config = dict(
    n_layer=13,
    d_model=256,
    n_head=8,
    n_kv_head=1,
    head_dim=32,
    d_mlp=832,
    vocab_size=3030,
    activation='swiglu',
    norm='rmsnorm',
    norm_place='pre',
    norm_eps=1e-05,
    positions='learned',
    qk_norm=True,
    attn_scale=0.265,
    bias='qkv',
    tie_embeddings=True,
    parallel_block=False,
    init='orth',
    init_std_qkv=0.0217,
    init_std_o=0.0217,
    init_std_up=0.0217,
    init_std_down=0.0,
    optimizer='soap_variant',
    lr=0.00622,
    beta1=0.95,
    beta2=0.95,
    weight_decay=0.094,
    lr_head=0.00962,
    warmup_steps=56,
    schedule='wsd',
    decay_fraction=0.794,
    decay_shape='sqrt',
    final_lr_fraction=0.0,
    batch_tokens=262144,
    seq_len=512,
    doc_mask=True,
    train_tokens=687800000,
    steps=2624,
    dataset='wikipedia_en',
)
Each number is 128 + 24 x the weight over the matrix's rms, rounded and kept within 0 to 255. Layers, rows and columns count from 0. Numbers have three digits each.

# up: layer 2 MLP up, 832x256, rms 0.0907, rows 69-188, columns 192-223
# down: layer 2 MLP down (transposed), 832x256, rms 0.0808, rows 69-188, columns 192-223
# gate: layer 2 MLP gate, 832x256, rms 0.0934, rows 70-189, columns 192-223
up69:117155077171104113126106123099102158132110095111135102132121131110133131114133142140126138152139
down69:125149129162115146137076093137129132185102134107108140142122157161121128114131136107109126166123
gate70:081155107147148089142160105146105107158164116126153133135145123140161126164093123138159146139130
up70:119079178146118127131122125139131154108098141130138117108109146115144136143137174072159104159112
down70:100156156138146081129132138164124153145127133145096171108107114156140134156100122126149139109155
gate71:181145104103141161090112100082143160121107087127114092124134084133152116116087133157113134125120
up71:142099123100115147106061107098112107101097096115109141147127101109180164146113129124130146127146
down71:113138151095133149127101148131159108100105080145141096177134144165108178148107135136118106134108
gate72:114132137128165114126113129110140148107126153106113105096111134126127148099064139150133101125111
up72:143191108133143144134148158098147130120139151150113137120147137110189162132112096120072176060110
down72:106146105129111158124157153140141146153149085132096157142157152126133126097096137149118114108103
gate73:120130123124140106140111125141114102117092069152119107111151132114124134120106113103138118120142
up73:086166147112133091108158140128098074153120097111094109087130118159085127102115128129110076111123
down73:121111117109133128125144110150118158144114149146150105142157109169113121079107117144115098129126
gate74:089131102136140127107137145095129172127137167090165092147156153099152101092121107164133114115138
up74:121105137167173136118112128135118162099145145097125120160080122070192155165108157132130138103112
down74:112120063126096139152126106139129086146105153135145106119095116118117108112130137139161117104124
gate75:074136125131161140109099109154179144131130078126107146115105149177152118143065127161150142093095
up75:123147134122083148143153166122145149122154126106119100114088122112132138130161151133122115106176
down75:126112088114096083119116133152158135108121148158140122092096109088165119120124124131150107156106
gate76:105153124123129126107149156122112108102132127109115139101120115123119138127134129150129117127139
up76:127137130136114115134151131128133109160124112101105143140143122096102129146130119152124114149135
down76:119127152114101125126128135142098138131138149133107129109101121130116103113125132128136146118114
gate77:139157103143157150108140074163128128080142131142126141135102148124149086105097069119112113108169
up77:135148106121110078126121146098150153125099138154125100124104103149147143123097099132127152093106
down77:128104109145125139159134135129138121158095171148122100145136101115134116097108095146136130112154
gate78:095079138072137125142151091126136121124108144159153125124136109123154160130158139110151108142110
up78:085123080085102122104144148130135086143125141156174130136159107089117146141132115120133144103111
down78:125132119142127135136123168106124120174151206141146118097131078112167157095122122152120126136136
gate79:121132097117127109111096095151117103139101143110086117145089088153128129121133148141108112138168
up79:118129129092123154102195150114126097127143107100150116162137129159134135155160122142082122131186
down79:105141121116133201094155163113129121103148129096181102120132153168155116119150144160124096133111
gate80:093112133096128124109116139126104144146113157078086086123171162155126115117134129138130173129158
up80:120140090140152109122119108130160143178130129172081162121125114128120138138110096103144117103154
down80:123108086098163124120104103127108164145160120125120094151153150141115164138103155140092136105109
gate81:115165150118144129165178162118145132109135123105161138123097125137133150113123132139137088137131
up81:143134103114130093109155069108150133137143129132116142113158153154152106143129118121133147135154
down81:128140118169115150108062150145108142140138145145188101113103131158123123126124088090113133122104
gate82:133118100111151089133162125102181133129152161083096133104106126113093126148126116111121131137114
up82:108135143121069131150132138154121140071129109133147131111113167115129116098151137118131131136150
down82:142164151107133153141074098131148127108109183078136084128161145164106137082085176147153141120112
gate83:152122130125135175093062095094117150136088161165148141152163140121131135159101110126147135119155
up83:122123103137131076081091086131085134105136137132110103136101137127162081128106152118095184133167
down83:146146102108104139153099146093144122134139124115117147138126148134147141111084152120104122090142
gate84:069138111090144164113129125128115163140102136151121112191103141181126098102160151087156162157130
up84:113146134097151144105120158146098165120099079101148153155122134133166124099157159114134122140119
down84:136110131138147103115155161140143093109165111150107137134159086141156141150137051145135108180133
gate85:090123168188127126104109124124090159165155124131147116101166139124136166101122119100110149118082
up85:106148185098195109101141117170134123115129155136100132092169120124148157117090132135116156141095
down85:135125111160086117132135099117134181151133157119139100096140125130075187149125120158064159153103
gate86:125116111109119101092159145122116164113151141158138092111130149116146155089105112113149143128138
up86:141109121127089125133134051139125098101143105128146166133132087132088083106128084137184120099117
down86:122157115177115152124112122130126161155130172073150125091126170142141114163110150133087104139162
gate87:118085130127142143126147121128146141156109098137137139137124146162135078139140140135136112149120
up87:129114118122112110150134160128069126143099145139108116126125151135122088108154119144147157162122
down87:125093112141141079135145160134130143136110122134118150124130115084123138112125122133126126122133
gate88:127144137093151094171166157139116100120148151120170083146099148114120060108153142121149142078150
up88:099147128159152146116116120150093129165182148139091129137164153101146123148135154116118125126135
down88:132087140118119112144153149122119151120120094131113155131122128112146136082175151117156133116109
gate89:091148159094154131112154168152101118141122131151157130100162141137135123092101104093133120124192
up89:152126106151100137118115109122160165087164182117184132201114090165103160104134111111111151145133
down89:130110102102138160114098109133142104134132127088114102154160132127122094120116132197084179134133
gate90:130149163087134137097153139141097139114103132144127144083171113109106115132122113103115104159141
up90:124125152134148124128136146133108174144126135146158163114155123132145096119128130069127103155138
down90:126104104099135086112148097144122085126121115125160109167138127124111099167121111126149115173136
gate91:134110138163082127089132114093147131142122120184097099166105116118158105098135132132146118132120
up91:140120166107121088164134124071117158132136128161147117160128104083124128144159129137196156092067
down91:121076111078142147106144173132125156156151084127098161111169119153133149173116119122139102081111
gate92:112121131128135133143115167184128130163099157101114135145159126139104108187148160163134112145111
up92:118150109099130087121141160126147110091100115061116122151146142139121137150132146170107140148097
down92:116147138118128112094084079136142143118126127097081138134133077114108101087114151139131145129141
gate93:152154129152143166099157110147169150150145140118123136142145129171110125161152132128157135107119
up93:117150144110129147150089125110185127114103118124112147118118101163110123080151118126156141107122
down93:122116148079151171122125091162133141115139123119096142164118118143147104131107128129147136082115
gate94:149093187146136100121115158111135136133142153141138151093130152159169101096148140149181145114150
up94:125117117155160142128095125150116133127164132152103116142151071098111120113120079123152129108127
down94:103110108122113136119127119148141124125071112159110161144126120118134124153083106100135083172102
gate95:141134121111137153092128112131115149118118102159143149130165137145129116162112109093108125129153
up95:114124109100136119140133122103131142109094113167172120108150117134141076155108130103129106134146
down95:088127144107133142094113097108105166178155129096133105118106158118137091163076145110131141144127
gate96:144156131142137145147121113105147123125096152158122120128157125134168084111127123151117110137157
up96:132099149166125100096126154118073147134139140117150127165120129127116141153146094102163142115130
down96:135117149142136157111103160143127163128148125129125167106079101138117153109129119119118146149132
gate97:136142159142130098101164108135100154148107143152167148121119115125127156132129135133128162086132
up97:116153098168136174196171128106098185154130155150131179111106112150127138132131140140098102104115
down97:103176145160112147086117132134124140141093130160124137150082093111100144135092111131128131108109
gate98:125134140136142127083150129142111133146118150112117119120124142119108116095127150111132159142082
up98:110142137105164086154135164160076116162103103182110129129124100109127132123094120070146112120105
down98:105156127148153164149134133112131146136062142065136118077123101121170164130090143144136112169131
gate99:115154133150124081139127114117122153168154163149121097164146122106149111108129148130138137136128
up99:098141145115134155117129152122125098095133121140096118110156152144110157118140111159118106147124
down99:121104116095144148104160127111109110108156134107102120120136108123128136121144136128133115139122
gate100:180104138098159104144168137107109092115154099134137137121117108140134138121204135107109111122137
up100:147169147147091093129158143160166127106128075134107107165164137136123154167169132113091107107088
down100:098140113112103112166139105111141148113125136094094112081127146166110140135138152140102109127100
gate101:126140110131146110107106111147121097125099097097171119103106142152133071148155149128122123095111
up101:110127091143132146068144091145132145132122137143125138134105125176135121129151117108151133145119
down101:199155140152126105121118117177144067110136164121123118134138123151120108107161149132122134131153
gate102:109123102055100141075113155129066118118108101133147140104091153149129137135115126090097140118146
up102:088157181143133102133147135088141102132128128091129125140142144129140112060092138100143137136126
down102:107098140118105085139153134146111146064161138128088115127097141102151134064149133121143168134137
gate103:185144135124144125107118110168133114125139118152099096100109095113108148160119127116153109134095
up103:068122158111127137084108168167161030115144137144124194136108130076127122158153067146115116110124
down103:118104144138159091143127165109110132148141142080158131129166130188136096137143112111159150129142
gate104:156113161161110109110173140154123122139168108094097127156142115068128151136102125139121129117119
up104:162150170091142131142091109105097098144128102125138125129166130110127119098100148163128141146140
down104:161121130136168151128099136153096122154166100113141131124087119146135134109146119157117092146113
gate105:159176137156129110184167097119128144127145084149128112108141120170118134144101095127120101133127
up105:108182127131114145158148149132125142119124104133113147124107117120132103142145123166099107137143
down105:137172119157130151111144106125103155137138113117141119161122141092150053150136139158165127124134
gate106:111125137146114153122124112156165180107137080094151127153158103106124120120066125098125143157105
up106:121124148177118156163084113154125170126107149166093128141154139137145119126092080135158141075100
down106:156131162105119124161187134131164133162152120103133154148120081136143105117167103115133097161088
gate107:144106141113161159124138158107142145176136144142103119141150123117139138136123122120176134088139
up107:170143097147144148159126141137176150124114098136163136127135121108141107140093132136143107116139
down107:105084155138149106120103093114118123108128187111170127122163162118113117110108107149116129140126
gate108:092089116121150112187149111089105155101105124070120091119165133134085116105134101129125184095136
up108:081115131144156112167082134103115115127132134132123126127156157115122132169145117139134128096137
down108:106153148172171068133137108152082098126090151132105073133138108121077118148164128130181139141154
gate109:144150125168153126081098179140127132112131123146152115145134096109136119112140068133138120112101
up109:163128130140133167111130120140131123118121146131141145148126103133091145175128117119084092112115
down109:140107126166124136151063150100111117121110192092157097126115169095131083070146134109144106091126
gate110:135136139150137118104155155121125122166111118145105106111144122120132166147130123095077136100116
up110:139131150109123138108205132168074131115132141129119127128115107106174122133152151058098119096144
down110:095133128138132111131122172153140102145161129112079130133112147089089103122119111075179170134126
gate111:141096138139130133094172151146119129117132154128148148134131158142124094121120102109147129127102
up111:130070095130103084112140117133120118043138136150092109098108168105137116114093133082135107141176
down111:127132083184145106127139138107111153055093110154130143126115152139165134136097121080104118122131
gate112:078155114149147128114138140140130166127156126094109111109146162087066114120106187072091120120164
up112:113132108130106154158107125110120140127115122169096093094103074142122167121158086117110143122147
down112:104106127123107149166105113137101125122149164154097133112100089152131141106124149141124148148133
gate113:130109137116192096101120148108101104164125086157149167132166113109104092103067104127083146069138
up113:145112137182137069181119143127098131097143111116130126140152096141116119119134126178148139173121
down113:164149103064104144113133106108094122167167110115160133116122108153141094125158128112111166167129
gate114:131144088153179156174137098168127143108146142138148137120120089143105134110122120083139076091091
up114:099109084145139140140147072124115121128092111091172096144118121148130150112110171073123076181109
down114:104147131136114106128155129146126127135124113090107125110142094155133141129150123065124073116089
gate115:138134116167130171157114133105151157154125125121134144159142128100168121127134128117111144118141
up115:082166150129140125132169128148184148125136128158084118160116097146147120127135131096115138128104
down115:158130135135103093151144150137121141119109134147066146150078157127158129111095146120122112123133
gate116:122130102147125148104162102154147115171097153137127145124080118131169111120159083098104150116132
up116:127113135131127145135119144140128133147135161135150133165145194140152156112162107137082120082156
down116:101118139135126152129123146132141120126121135103134110124078169112142150095130134134113155079160
gate117:101141141145087120119123124159132158173087159134134172095143164143123124132141110154122134075104
up117:116180144132142102128116162156137145151151122097121172083186105126148101145103149151125136114092
down117:105088148126135128127120153144125108143177124164119152129180150122116127093149174126144137064127
gate118:128125114127097094124117130167117130095111098137092131099099137132116165157121131118137185113142
up118:108118126142125132142132125132169118164098105136116113121133175080175139161110123166114116146130
down118:159142116127098149130105125097146126106084156115125113148106118143145125078109126164119112148090
gate119:100154137111116169124079110147132149146134123147134087106135071128170070131163127157128103139127
up119:146177155139162106130138113169140134123150070137117139124102125152121089122083140140150116150136
down119:125121147121127104119136099143132139099097120152182147133125131187101134118118157140135113115121
gate120:091136179146130133119138096133122115115154104117168157181133098140117128142154128137152135114111
up120:102106188146098145144121155135144112141143130119162177164127123147147126088117118126106126117144
down120:130120120143128138118107137114131140133123130121114142117159124113157150112132088120115155192136
gate121:120135112113144134103111123084157153126132109114123193128081166152129107155127151172142091123125
up121:133137148195117137120137163131132111142108106193159137152105144117152117156121147107113123123142
down121:098131115175141146117117076145123138091138121154154102118123139080095098126153113081151149096132
gate122:111131130158134160160140105113121130115149106119132125144133148102139092075102157099137147168097
up122:141140176127108112117116082099127129152143148129130148128131068123116148149108118099066149072154
down122:106138129099113133117163108143128145155129123094186120063132121163141136109159132110104130132139
gate123:110118111093113121129148118117122131157116171138115137120140131114148122148148151134116139065088
up123:160157130134139131118100118122162120127100114121119146137124099138136185092132108107131102167167
down123:107107092137109159111161129166110132135144125124131107127191117107110133136137134128125131129121
gate124:140102140127146104119116109149097122153123126104084156111140120137131119129119150120112127123120
up124:168169115139116139136102107145141123120124118141132149132112130153163110119127179131152089113106
down124:155135159134152108156110085151109140116133116127154132133129125097130137144136078138112136095160
gate125:129099085127136075110113157125102085103155117111145137111152112113131160148096111094113173174131
up125:106135128131111113080141126153134130107116130139113101107139149145133148096127131137129150167161
down125:089135122138122091085194140139132152100140129087100142134111111159129187137134123117137134146136
gate126:133160114142146161134116115097086104126112142107113131143115154156107093154163148099137123125121
up126:086113125169132131112157129120178152139095192107137146114161072169136114101132113164119134129095
down126:127083072144127131092171085115131154128115123116148164139139156128111126157128124114092097136120
gate127:137200173119145136132110090151163101137131163088077131115100140182117090100137160139109121118130
up127:142125121136125087074161185147110102135087126119113132138080138112118121122106084092145129131096
down127:123131139147153103140134178155121075108086152136110116153113096090113103121124188107154117089151
gate128:137148144140139102133108075101142101121120169084191153115121179143121130121117146151147145141155
up128:103118135108165158105149167097116191109120182135094181124145115121159142132123108140114134123057
down128:137113117109147137109109093145120123141087124138141127218091140133117102117116147171080140124142
gate129:111154135138079151108120113136136136130111091113138127097143131160143108124164155115137093162135
up129:129137103094145174096162076121117103178121100117165117089103160087165126122130136125124090109131
down129:096143146124113148140130115138159130114109116108101137135115084081142153102155115136146161143163
gate130:107093105120134103169111088080146146151153127111169130116062123127124156149093129046133112075114
up130:143104119104105115109124116086136108153095111145124102135126118128149097104119172162104095093100
down130:153091112156149146133139172106101134119118168148134134098119071140120144075174113138134156168140
gate131:119132092152114126106117101134205126134137122147131085170181160122120143147121125147148133127096
up131:158140118113122111121143088153117142168121098125113066068151141153154123122116109142093124128101
down131:115095157115157111136125121150141108098110115147148129128166137155146155130129128134174121147114
gate132:148144096173107097129165095114107152124127129107170139142128162120114098126138098074131126126115
up132:121161138172172116095130143150097172115124126131111129152141099138134113120102176168175130149138
down132:126145118109121144144143158147104126149124123107148114122144114135145106140079117069114139160150
gate133:116118099143105119122117118144163071137107104124135120134114175142159104156147086117160119124115
up133:150117144119122148115168159121148158112132140150113128125170106104147130120113177135118122102142
down133:140136120119148161140096130115090170086112135124134111121136118117107132139128116123131111150137
gate134:143157135088124167086160163096138091099149149111144145128104080099138144144137111180144084112168
up134:138135112118137158131141149123127143136139151101117122146133103082122151107146124140134130097133
down134:093115119117179141142120115133110122122135142132143128095136119128136161094130125117155145101142
gate135:114113156067124145100119091096110146126157122127163112134129093086117138151125139088173110101086
up135:146128178089126159085139076116132094078099132112171117103146146142119126149131084108178119106122
down135:087108106130092139133123136133131136137151121131134143133152165136083111123122130134185114111110
gate136:110119126127117158148083086092181129113135130105191077122131107119139145109138099119133104166127
up136:152135153155130154159111164130149126116133146139105124100109099151118139133120104126109113095159
down136:142096136148137127119148112106158153121101129128134150118045115116128115137159148107115120108129
gate137:146116124146153140146147142161093105126135114098153164103163133123106094121074118158141174160118
up137:116098134123131109145137164126132130150140109145120138102128093104132124123115151115129116111161
down137:130146095096134151101146117117141129129089139123137117108158135108129150156114139138081098148160
gate138:109126137155149120084129147126114126130104122112116115116142149147147099131144129176111123122169
up138:117146160118106117132119146140116136138130142122133111136145125149108117105107086106138129146133
down138:133146112179146152113110154108138139110149113117125132102148124153125145118141149144124132155165
gate139:109153142090128109124117135091112119101101111127123105153093135136122105144107112175163120112156
up139:135105128161153123129156113128108123106145112123111188097169136101131157090117150087122121105158
down139:137092170141127131102150111168113164128126136102100119133132111126139100139116112129106120137161
gate140:091138144129158129142161135119157125149138123140173141106130127110123108132129171119152134109074
up140:096166120115147157107129133102149174154167112141119163128147140121111166167152121119172081124116
down140:111119076083100169106088160125139107116126120168159123120117081095102147121173131102148135112090
gate141:122117122145118146126135103104165150135091147141141139157135154151096152138157124139131164110113
up141:137134098134162149135128112103088121138123136139147147116131139122129112128136111136127138146124
down141:128079131099165130122148138144121109101155103152107182152088111122076134093132126130141108142122
gate142:142131123145158138140103104142100101112123117160130140179103107131123138149092145175142133137138
up142:080129173125130087112161127137111125141135145117122113114137127145108146155129119091121090128170
down142:131184163149109118118113190134140119107096168135153133106147111111153117098125131117153115151120
gate143:175138123147090154083145114144157133122146118085128132117130137168142077156118136123096165172140
up143:126115124137114123103125145147119142113104116140135154124135116126105075108116147098109159185086
down143:118125148139161130111111114131088117096126153144126137113126119086090144127083167132103092133121
gate144:125169151121130111123115126111105112112100113098142139115116138118146124125131134093161115086140
up144:158157140087118126164153128137133126062093097148150165143108118151148169140154128107131164094151
down144:125113117118096137145143135103106132116144155112117158156142160147123147138135145117129132114139
gate145:098142139141119140147117105122154156115127136123168162112148124123119145107122130142140146149112
up145:088147145127128086159133124130122118117153093119181133122140158163093142154127101143125133110140
down145:075085127098141175155140068109118167107175120085131087124123094106086129091131172135118141139125
gate146:117105137122081122185143135095124158153113121133150116127131142200121127066120134135148105126128
up146:113113119127137134134165194135115117122155160127129070143162182109097113104131152123132116128146
down146:109112107161123137152155140094091182140133149118127157127133125153115102124186115084133178099157
gate147:065107117131130088136154162095142094121124108115167091108127169137145090129132124159150160133134
up147:147134123174134145104156139107146168134078138125100118144102137088188174151126139149111161116130
down147:151142176120104128131084153119136126107066135131069103121159163126122158071138140114122196154100
gate148:126133113126161104138142110110123135132103146146107121109146106143105158127136162128132112144132
up148:091107142131141128104125150092153108130099101130114117109103127102162141131113112144169107137127
down148:133106100111100120147165122137135121125128143139126124142129151166094105166164107149101098169117
gate149:077169094148123129151129181093146163153115161110136139131147116104079105123158116126108138122099
up149:140096124133094159148135133118106137146132104137145155127120132188112112131157084119150135141100
down149:094103143131142119147132142114151153152106129122142134107136117137125166134158151111129162123106
gate150:120124134096128102167138188103133156163087105111095150164081126127097088127141137135118166148097
up150:151106144142117180143076095111138083054158096107126090090112131156071118174164105112110117101142
down150:117126157149114132119106147117123103116143171085118136086132170134117131115138142129120115132108
gate151:113151122126142151132140062074148158143124114132121143087100143114150152106136127115133149091132
up151:135148133124122126082175106115175166116119137146095124139159173082121093117098103129143119161094
down151:113131126171102156114166150118135143153132160141151129131215114091072152161136098095110116146131
gate152:110143161069170102116152142103134109123108165148162143138151150126083115145129116108120088102138
up152:137118148147156102140116139171125094175127145163165143071151130150159146129138184131165125151136
down152:103115146122152162154135143125117150177139142142099130121104147156160109120090127145141129093162
gate153:138132166107139146172149119152116143177115140106160146099127160148134150113097152133108128123121
up153:117140140110140147143146094115104133148101140122131143129139138093137116109085134168124133155145
down153:138139147116111116123147089124124086087121132135101122158174129111116121138114117162159122144177
gate154:117106139116113130155164114093079074153134103177148101123076158130128127094111123106132139127095
up154:134111146089139119167126132117080119120122102116148151129116129144178115089101110133162173108131
down154:132101097135099157125094129112128134132142152107139130148114079166096097141108134092127143118159
gate155:061090113152110157105111099152141143120172124154156176168122126132133117138144191088108137134103
up155:173147161121136108113162093153117116117114103094126113110173154128165128114123126155143144150148
down155:129138151118136089090116106135093104158128110125145130077131111122151169116149159104131118138182
gate156:132145118127139125174132149096102094166130178153128106148104123148111139088133143147144130116153
up156:130141086163098139141105150157143157113112105093168110098116120132146087165184115177118132100122
down156:109116073137103125144142151145146119100123161138135103158143099149106113131137135134119135118120
gate157:160128120111123115119185126131140157156112083112134175103116102131122139114122126121141186109118
up157:148126158127099117145165125082137161154128171115158152130132148110118118137125142143129115144106
down157:112116111114108108101113158126151090140169147148121100094068133127156155141160125123145188158070
gate158:148131109152154141120118139124135144118108176139140116132114073125160134125130118106100110106109
up158:127135112116147120122132151083118117081147152127146121169140088135134120101123145168130081119103
down158:109123136132113105114140102127188069104132104117128160105132120141126129149128156130109144130167
gate159:124115111125169131117128158136127161144130109127122129137146135111131128105142123135131134124138
up159:117127124146132126127119139130109129094136123125137110141143141132123126121149111120130130096131
down159:123135135103124102150142130169125139141117125151135104134161137111144105164130123149130124116140
gate160:139141129113107163092133128179140158112136129120135160139117134142150142147136090142134119128168
up160:157122134124141098099103140149105144129107118150150110140126196103132124159105153121135104121100
down160:104105124136122161145134159113084122137106142121146137146082164090140142123091115111140136134160
gate161:138095137116143106141088104096138145136126128126148155165144122145132087119155121176126131129124
up161:141134145175156141101145142129121130126120129108143155102093134111139136095091162101136137139151
down161:149081142085140117144159136139140126112140132089119081078145156097128118100167158144145134108155
gate162:112130145149104101119133200112164132091138135150120113141156129108100105182102170111110140085086
up162:120093133142116146144159126094161162109159125123139103142141122172095157155108121173145096148089
down162:125153101111122130124137132135142076164113142115142144133099152107116154098106139124126096111100
gate163:154120157132140071110143100125117137130078158122123100128125106154164153153077068104130171130138
up163:064152134152118125182089157121106137167112131167161131138069116178121143120128150147143055133120
down163:120065149066114160133172095092091063137092104132123103100080108168109166119113174087138114119103
gate164:171138109161091128141129107096145144111075112115151124124093105116150140163143117099145144099059
up164:144141140106095117112088128160176122108116141147140153129118109146143125126121130130160093160106
down164:123112153192104137131153151118118146133111111120171104174151137112141127110147144108115135109102
gate165:131122179152129146097119123150178168120095114156149119120127134146138129121106126091097162108159
up165:144123128133142147147093129159115110160113146102162104111114167133155078126110067129184091137128
down165:152124145139182173130096142146108119155139122142130117118095136130127093119111085070139078114125
gate166:165161110127130148125088084143162190130158153114101098165124143073112132120129142169084153149135
up166:115131163101135108154126112133114128099119128114089081138121128126147163195152133141097121173151
down166:155164141115136154139128138156082111136156130130097130122130183129119107158146148125138119102142
gate167:077161133191096103107119128123142121146094101142164144155134149168158143062147101141136114102100
up167:091120085135124213152144132149167153145179157154107095095153095159129135149178137077152097141148
down167:117148141106126171137187118136128113162147156168166112101143136079086096176112103129132147146134
gate168:161146128113102102124113139096092139111196115148153146132115127139107137117148122117127118096123
up168:125109087133158200123140095110153156129132123126121101133145148130147152142128112128137152133154
down168:112121162159142126118120086124132137124098144183110148109133125148178131128124123134109140085137
gate169:151133145121098099145136155138090119128153122126115156109128144118114135159132135142172148098149
up169:105129119147114106113117134125111126107132151143124133107119134116106147114137108148145122110140
down169:137134125156133169140111111097186132127110104098133123137132139146157131108136117106121141145139
gate170:128087122128102099130132151096130124139149144133136116101135156070190152137051076130134146093134
up170:163134168128119109133091134151117132133139126108121141151116113133135123177163094157128142134094
down170:083094093114095122096108127108121075116140080135166130139109166141117124158099085129098143138133
gate171:129160058132133138142115143098108153115074107170156100072188151137144117153172125164116116075168
up171:157115138112081126098072092118150096150125112173107144145131109114115130132124145126119102087095
down171:101088145139132136102119107119155155182112142144127175131114126093156080145069161130088101150141
gate172:138164167123125129096112124151131129159122131112113129123109095155127078114145102134134153159097
up172:131138113159104118169176191172129115129135149140133129132143137095107128127129133110125129155172
down172:114136163143106154104136159177119112130108163117111132121116112100101137081158130132128131121120
gate173:125125110137135142117137090137106133134124116123133091101122112085169105104115091104133169150134
up173:145139134083110158093209136138200134155165122147123103115117113106093122124136159147145132155090
down173:095136115166138133158151150125068179100097103124103110164130149131140094147134107157126154111153
gate174:145119153093141164113117111179148127123113140142120092093121098115124113085132115155134146127126
up174:158148134119139167131200120150164132109142121137205132129133098120104157145103085112117120122124
down174:144114141122123113141122159156161102120110121098079136127157123115126122114154111153164123127123
gate175:141132095089110074102131102141065107116123166151156118122132158137122146139136117063100113109145
up175:124113150131120081108107133139136162151100154160181136094132155115164084104128117088152128114168
down175:109123094144110111155118145131133129140161137115159144122079142115117140148102123130163138139137
gate176:109103134166117119111151137139162100183155137126146166135159131117150113080116128143147141121170
up176:114159130110143052098139105155089104156137132156122145157150174123161129124113137094068138133153
down176:109130135186129136120087140117103144143134177101101153123094117167113162155137113118097125123154
gate177:122099096158130163165107128106147141116102125132116142141146135154107095104103093084151126121146
up177:149160162111149127104130129119142109146110126111124113135121138141105118092126182114123121122150
down177:158144105149112136162121113116134114099135113128121125126111182129137138187124122135150160130168
gate178:113124121076113133137140130123134129117130161097109136119130085088122136133135101130062124074147
up178:115145123121141171112182147141148099105128126122166107153189119096106151076142138103132135112159
down178:099100130120125096119131155108116106148124161161141130124122103121124154102162157149162115150153
gate179:122113146123135120150119108108118122125119135144138109129128113144122103121145166116100110094114
up179:139176111154110107122174128117142121128106174092140135123128137153139150115122131158126137086146
down179:147127119166074143152151116159171064138113145121131171129136150145128146163147130155118088149148
gate180:152177123172135131147121094140059131088156097122106094114175115138122119130098124121082147091115
up180:120120152087159142098078125199122073155096140122150142133133128130127108138083142121157124089121
down180:100137148070124175100122114117140114147132156110092121106107135121144112150151143143154138114141
gate181:132159130153116095125146128095116149092141120138177133108129123130145106139101076115168112124082
up181:087123106154170146133138121122113111142100100127128136094092098108168143108159118143089130115099
down181:091109146145159087093122118155148120113122106092147126151085126110128170142125137126090119162072
gate182:148134130152166105096145128154127153124103073131141134124154116155131149104134116113130153093128
up182:150114108111110145112115138122120116145164138060121135158175078106103128124101137145130122099169
down182:115161128073129126136109105132151138138163135132087125158135121114130183087130074130119145141090
gate183:100120095154080099134149127142119132095146167160138124160147145113124109162143134130149115110121
up183:107153132119128163120109147105097077154166087113151136144164132095102118141104143126107120133102
down183:165111111100137097105148158150144117136114098101109078124135070140145186100121141169155101169098
gate184:117111158161140128148176166132119057139108139160110156118118146112103129094147113141120181142160
up184:093128179120144114106141185122112158118122119140111124175126137128151164125135114109144137163114
down184:071134127135121122119127184106104108102147108180115131137151089151178090139081138145154119130085
gate185:129131094133132146114126140109113133132131138139145086150135114112136126138155089169123134144098
up185:110131104114149134106129085109127120129143128083116177145113115131143113131103131133121145131155
down185:127121110130125124136114083145159148141169149134124137145153113139133123135111081106107063098112
gate186:104103139152164080144114135166101147141102152130090147104148139106159118089106147097095158156179
up186:121134144138168141087138145077168123130135124127171101126148148137115110136148137109124119106155
down186:124081118166133136150146147111107099160143101168110164084131154113135104129138133117130136169128
gate187:079113109131122156124170149128128144140075095099162151146130141168131122129143165114140158107178
up187:124091179138160127130123101091116131107097132133124168146142126145171157156159145157138134120161
down187:135136099178126101102138141153126142179148107125121097171121114119077130117177105126163121125141
gate188:098094152142178129145138148131126161127126117140121109146131141164156072140125130162104113126125
up188:126148131113114107146115147111103156138133132112115159132130133119096149113127122068117141141123
down188:144116148123142090111150146132153130111090098106128122174101113111137100161145152096149094123125
gate189:130088119122132073131111134141118132137129139158107095147123157161164162112114135105148076149144